Weights of a small transformer language model: 4331 steps.
Each number is 128 + 32 x the weight over its row's rms, rounded and kept within 0 to 255. Layers, rows and columns count from 0. Numbers have three digits each. The size before them is the row's rms in percent of the matrix's.

# layer 3 MLP up, 768x192, rms 0.171, rows 265-298, columns 0-191
091:102162084129113099151107147096131161162116162117159115089109079097097121143108140147125115117112153111117090086170078158136097164052137177177123198181093206113185128178108164114110177132167112123050115143098109106137147080095107171069118204126170113136079154155142055125154151170146130096129108163101108143113166165144164143080069133135105135143170100136179117119135098132149125095153133179120087085194131168088166131158159133134175138146106189160116168093106139163090135195154136134130081165139135160123086087133143114141098101143132142166085181086129091121122092090144071091
097:061107128130091152156133153115072115140172131084166139129146176155054159130125118106156124148100098087138118105117067157097085067160142074130150146109113157115088066110132147154103149211115129179163098148100137211110162102176130180123149119206088134224102118063111146113201131151183102189143143144135094145163150138140089106154116117089135168128132145132109174167112153103078127183163066093185091139119111138149122089119124135070169123101150087132144117122149140177114139094128141114123093160070150123143168115139126110160161160142123172149137160096110095120166129142072140073
097:096115132059126126120115152117136107065109121125185093127165133121159148128148141070160088084123138133156174103122105135172050078128149099102106102133150121100123129142120163119131090167055071162136083174151111163137102074178096186103156150137184098121178134077153198098111130154094198117102150096125109140157173189101152119117133143105133121143159191155169109120142114129131119100132157171104120187135115115185129129175042162076135094210122123146087110171133149139108110138158150060129096148092139103125143080117164142143163108141107082145083196056111102117144139143143121075
120:174164120128066072140097141122073142149119092106107136184189169102134143117090130128091145150069126092089140106100179182107140112151087113142151120118090202119195096167092106173158163189169191142099100165115146143111166150102109151160130149113166088112173147189071165064122141153135157194068117102163116084113144140107095093119142141172155102169159077140106172088100095155070166101158106191097119096118091090158107145141090191116113123113078112182113107113143119114135138130139132132102121193112132123100081088144113133133069121133123151103121123094103177160114092167176091109
088:106163159171115054139110091100150092115132172087117145117125075092110137061112121151120161126100033051082115099145113196123179135064107131172133131176124130112113119133120105096130114139049086121133109110131092151182122117150153162136106124152158142037154089135170151176093116184072195094101174093117098156120119151087120178135107155131140073143155137135146146095116086113132155114105145097091108142140139120144145129100097132084160139158127132140104153141120195132137124175162111094187139176131087154128185062148138164172069118160117124126124150100086091106192153061153156125
091:152072095141114147149084157131139173081159137053085131125115112170076127125087145101134111157150102113097178139084086083140159127076160122161105136134134133144080026094044137096079079157120088141184128120058134145070194132160123173102115135074144129144145127163144143121140166158162101140114173158182147095131106091166136120143133086093092167132129138064101109107077119158114131070105164145125086128110112171148120076136157146091097159159152133089149108106122123070124155144119087148148103106148097123147135105197186109170135109110121126091150166040114102114064150174114138114
089:104145105144135192114143143194142143109088100175156128097145150157160148099118146140108192138087143144137159156115186145124053191156139113111160165138153134112103074107128114110139121124070143159084125132094128130116161142137149130107101131133183132170170055141178144086163160153109051122108114110117075113108127142151098149136124112142085117142168083125124079161137092150107092103105087109133151133152120044130094203121116164073132166159126076098113136088111170178134209107142164050164160167122135108144103119147166097113068044116086130063115190148137111143173148175115096110
110:147119098120152180179091122174152171118136132140088109122131131052138158095101125116195142060075160058135173123109171197130161148147181144110098105105083129173118157149102095117083074152167126131107176105156112209071147176093114128120133093146112092083153102111140107112086168120172109091118143069107098150103175144189171179129212155131132138160126127122136104110107094183109158179086134102093086129124106173173080132159159171131098106112105062106148098149153104153145131139162133133102130102064160162151075103113177085165132104163134155138128124062143100111146136113154123118
099:120160086123179088181208159061108131089144153115147167148094083130168133156131111155116107141139124158082118119115124153115085134145097125126133119159097131109145084106152118097138097115187097051161161100079103133100075116143142165114160152105163086183156168103095153168116088130130109081157146127111131151140198096163135125094055071110164109136176139133178160149128127101214130099099158077177164107137098137145167128168090148142158181162079164168141095122096124069116152164100108158142101149154098103131158187080121125137030162161102134176131101118112100157107081121174159140
087:121092136055134173098109103076153099148116130162093055101139097103109135114131099110089173157111151179111135130168149089147150194113176154113120101174149132140120109105113106121026134095153138113165170140166029133105109121073122127143137141167088068120132178154132132077114143090150108105151140095151146175100130186146141111113232144116143170151122155135104112130105119104160151147097124120183096118140091156129128102058128139107136096128083084131118150129088130184115139141141126153062131150086168147140147084065118111103136145069146205084148175102163107061093084122170137142
099:136197143152158150122070128151103118128107100107157119108167128132137132152162150109163114100151126106135115128067119153054113098143085076111158114089147111120109128083097095119054098129135157134157158081059113129131129151111220106133110128149195077063058085097225154165122149143166149137097098124120129161150149119123101054098108099099132093122115118142110127093123116147126113141136152111153150143131080156104141066101131149178041132155120131151144091087069100086102132095176128123084128085177181175194129132135115128165138166160170168149084106120131103124143102092119040141
091:171131079117066174136196101179092112168142117086134078095103122151191131121122144079162161151120150077148154108159131144142166152182106163142137141100121103113127120111117106130118126127137143207185163064113114169168165120137149212063117129132149162174157087120087119125167172118116123127153143109185141114120144093156178120143161180069114138150126098135114110133140093113169145177094132111095099098159117163094114139147125137118116120147157084153045120200157124164106097110147190162133168135153114047146204130086128082121077140149118139145143139095109096224096167168117141108
095:101103125159151135178093162092106148062179084151147139104091188162139087136090158154110124140174141102069078123103133036129117131186071138094127120146122090099121132148103126108208158139139170145140150105162135142136094165092094110124122158121194159101127091130085149140117065070091154058146099159133114116076130171155125153122123080134182111169143128167112163120137079124137143097128124071084160175114124133169088146178080153104170123128122142160105145185143193105151095125120106134101159188134170160143089177066121129163110104069089111103138139166091106107205109175127145120
096:123163187156147103074117086072142174131149103118166128096131067122057161160088141133172129141159062114079110119102155142115089191138086143115086184187152121143122156196102130138106125111109162092102123130119158109141111082077163103121172102123162125153128079127155134135169156142130153124175131101077127132118181121132086148079134134069175129077085125138085085084120165108153167126103112179151150110146151130130150149132139146168138156088124100175088191080073138117095175096153125159148104112077161112112148191147050140197123149193180096140087120152198105117108102128110154109
111:140154074122155170088135128166139077121112096126135171146138142167147139123065078097108171188131152156109129132100094090072158072155169100144115113124161198086107124071123106156067127161167106140164076147198165138156199158117095161101147110137161088121154076100136121122204147147162106120098198156118155121128116106138164101159134136107146087127184161169092085154104152189086189132100159083117136188114074110139135143131138131088133133080150108119137101121127139139130061166120110084105139053134129093116135154158147086146091150166106125082150204154141106095141109104083065126
108:054085119092111141112157161138109155147111128133129132105170143183126160102116124146100106227113102148118130118147149203175117092107104043105187102133150105099099165125211098110152118118132156122098132130179111173138141149107138069153088136114115055137094136154112106146098143167137139150073112172120166145173110181147098170152098113161085098157112070174121110068113114138129110087093071147115167096097132081126098102178164221124132104127171119161066146116107117152153157122155162142094113195127141097097068086151117114112073155154122126156127188112114080174118104149130093142
098:138115127204099152119172133112128114186125092156153120118149100109128071123175098146115097148137091160126169109093153079155188189103109072109136106111138202209119135128103096088102078142093118152158117133137094112147101150165070172114073111118123115111061141134136146121075152160112120071119166088160142124137157104123143110127163084113152131093161075156108110095142082112171131106158196116124140092176148063133169108081141091117067042189151102155119132147165184162074090140139179108136112126194121153112151192149111132175110138140133085145085108129116130186100095112089113154
096:178150112077119055140154152132143101146119099135065057101135135115143118147122198130079115174127110147161146141180132120126124105199125139163095098151158148062138138098145132141124148157110111103085152132076177114153086133128125190166096129159134158081056201121123154117145139138177170100106128183139093174093153068148138090106132140055128115109143087094115114148107132119110124155099135115111198126182076081124112100121155134154125152164155145170079035090128132153083081138106092095094122092086076128156111165136155125150102138205136173155062125160126086103113112137161090154
100:113184093098127127137124139144093113136074068132121111105192138076158174149119111096059152104130139235115138127157120099142094137124093133082138050143127109147082113154187164155111106089151111091099139132146171132143161118189197115134120101083106151066084172148152124096125140150160165151148186073122153110160100093164112138119100080116203152165101118086098118166114130098143060163095103129194151185158120136074136055075091165159106109122116123119125154105080086151124126191132132120155161118088121120187127137107129135151101167133147124178097151138130079160121167159088129142
097:099100101168129123139158094113117139107095096127197116100101118130158091123174116098126068161094070151068174143135095147122146140137131126099133140186132081132125121143187118049116145173159090072196129112132134119124090147088113102186130089132132163106165151210190146133109114143133138160160121158139099165144125066093116124094155150121123085115206089136146117172070113111123144126094154101181109152154147108163156127102080100151090108149163049143055137111115129150147138138174111169132105078133135150081103049119146139128080124136116154138224138162129103185122077123143056142
101:161104120137118056106171142121067153125106203090144171191121160072160151149118114125132198111144145183079138139127095171097048114035128132111162179140123170144146149076139121127092115149110110050146123081106097147114144102128129150115064108087193155107105144126104104111114154146135133133091154136072109143124118139104182132152094082091158131167124126164107109171107096094113156151123121154165168131169165113099113148127141124170101141124075155202101123165083140104097069112121159111183133145075150114151161070067173154112121067111119123119131095041122123108114142164153093133
096:174101182158103157157125126075117153164111173122133155141111141200086144108112158114194127119116086157134149146087075129160050115119121108095098138176112084138171101068110133126135115075138172082131098146117193171140154160135101137129131108059138143095118104082068149111082111076135112142124123056109123125100129124124160085057104116092154140129111117158186174142088108111129120168105066106127057090133113155113128126127063133151094147107141110107072131213160124156135113134199075135146188146140104143135157097089160140123091147145099166111196101139151092178105128190172161118
092:104145079166130058137119108127140179096160090098065223145099129144178178099138056172124114084157137145141098186100089142138112137103162111121129151142201116040139165146128088083116108126185147119110094146101152153147152106132128131134173164110101138135115140095157143130125125209111149115199115105119096076157110117157143083114105101125131137115164157186145121149106158093140158104178113108141104144092171140138149088079158130134086147155105132128155141088115216109139135151153134133122098100092155078122113159120125108115124124139063217103070183070143140126114174062090125088
097:141048186135127233179101173201139126142075120082092178085154177186113153112115088143122150094120072137146100176148109117141136136096134104057124157098161116113076118130084178108158138145157165153116162166162176106153140085137142082114151122134140144093130190110110126106120135142118190112114147091173102133139172142167161143075190116088115155163136094112150129112151151132110124127083161122164152118135090143098176135091151123138117108175092124141164108066118130158112116171125129133120077102159102103094113164094113106123171085152202120134109067137158137068080155180135156055
101:121098127127114127143188124166153160127133168106121108171141078151179146097110063086170119068096124119124079175113121106129132135097113156154108068123148110116212127132175123107100077124132160140117115214162092152141153115083150128133138162182130074106121157079083101110072125166089108112079119142156141112169139159123117085125182125090111127156147146159120169118040172179110137094085107135142064138079158152143116180117137190154149125122150140083091148179141130100179122197081154088121072145138125136169072109126150105120065162126135093068158092109098142166140157176173156105
096:086181130090126131123133088064125106175138118084140163092174112146127131103089115179077118136092136093148132179159083134115141116119138139067099143153169159146134156097153110149178102139194149195105138105142213130181155154142112113061147109057104159086109176153146134136138086102187103124145173128149146163112121110140093081153139077159159092136124097115142132148203162155080091159101105151066145134100167164165129123122141157175075153114046114143135105098120100141080099134091143091113138126068080171188162130084133128125144093088122089135061138145156091053132155132140132118
127:191111130115118161090109149123157155141180105157088135086123100139180073116139191098151157163118141105095165088117095111109134132142146126168083123140140127145178111092137125137076140142130095080112127110097114109160114129125081121186123088148178144136155197196123139093143125087117125135137107146113115181102137157120211147140209194154152141134171192128117044131148159115115101080116063066117113135109170140134142144179127154183113138083179086106160153081118128181154188118080141199119094141038106136112129091108149115153164091130155102066102103132163153142110105127178113114
100:103181103152078130137111136082099166123117146095133095121085172099142108110124111110154142119097123129065153140113130180129133094117205087137126150145120122161112131141206105076135133168160100066147123113169188111171169143135124111151112116080125115107150146170181125121159103194112135110116141127132125105109126112099142136172136118088182127135163057135084140147097163076153113118083117076139077142143118171132151083124162064112148121080144091128162198076182205140102119125112147117141108073092193071100088104096149120105183111181194213140111145131182074131115135108075124100
114:141090139125135080126147106163162134120092102130130149115147127116142137126098114114183100050103191119136150109126076107162114149166054068143102144119181176091103068147104107148084124164075069083105065154120205163163076120141112119175143062094145148142126199107147174143098126095144090125163110150154105098082122153133112111096094112081154155116082107096173141163068191203096076151122098127166158110135140129120106092140082127141187091125144139091132071172133160144090092192082102126148135135141150131166115159127129145112172104134111122142134140156165190137142196175110129156
092:116104129135082101124134136178102167140081126122143159099116096113113121107157158095164107150136162129097133101153165097110153128125149087161139097123141106135154137153097125132100146054122133158180091101115087130169115083107146163109133148136118191141120112091154126150133135155140081174141099085105112206115098171046143116066170099116134096092162074152161163130136090093117133099119115170086079143102161103126095149153140155107059117208111144138075126155119151115184085171202132112151178149084129132143143106154187158092148190164089221175155138155145138155113128095065210071
095:172140184080152084098167150149102131155152167085186110149191130104143155118098113145154121159163108103154162114133174072111093129103111177182137151095059124097159107145112149081200096128129112143142145112162151154116180125197174112160124151174139132117183087055094114157141108090116114143065132113127180117122126143100154168145123149067084193188140161145094106134183094192129140132137153107100133145142093160111124101133161200181163124115090140128154162107115100117098096090094135174144098097113150165107166078143145142109054090072195148094109162104094118113123132105074119138
104:087141103134198077116175164164113163165134141121089198117063126139140145166126127136159151059173121105128141108095108111129111110149123199118062136137131141138132091113138148126158151108180115089080140101150158112176121124141119104127113175160098121127055180069138126139162107097086202077216144060140082076198146096140140157148061119107094136147122168137142119112102115091130124160187152157117090111154220138107090073152154107158128160139062138109122118151136151125184135145116096105124103101157134147120157125156135078066148141140157114167137085135144135153159190153098128175
103:142107135181105118159095092062089102099129175089104056156128126070111103140123111128113149108146191191159114156144173172161103199157201092099080145109128077159136121107153089131140091086138140122132089139112149096157107121115110155106127124158129158119170126147119124156148149120146121129161181095116096122096170140144080125147066106131111129189142124098121153192134092165117151042157110187161097143144094105162126135109131123122098054144168116155119162150117087111132139076124152109095072161068146163191134090118113189165171210135108082160094153183146130097102136181152165095
087:080082106162172122115160191139105170082062086108178121096091085124050122163091133171139122150101147129123152112191100126084113142206128161146113093151086117121143208136128171173120168133105124104121149149129125160082080148119130126190080129139152125150104098148089155118187104134135105108150166108126119112102164119131128182132133089144143110178079104081139129125076076079101128118141098106122138141079143204099041196183167104136138181072121169165123135128134146153109122105153149171139096131155156132133123111088064177114090126154144153085129178115166063117172130101129143149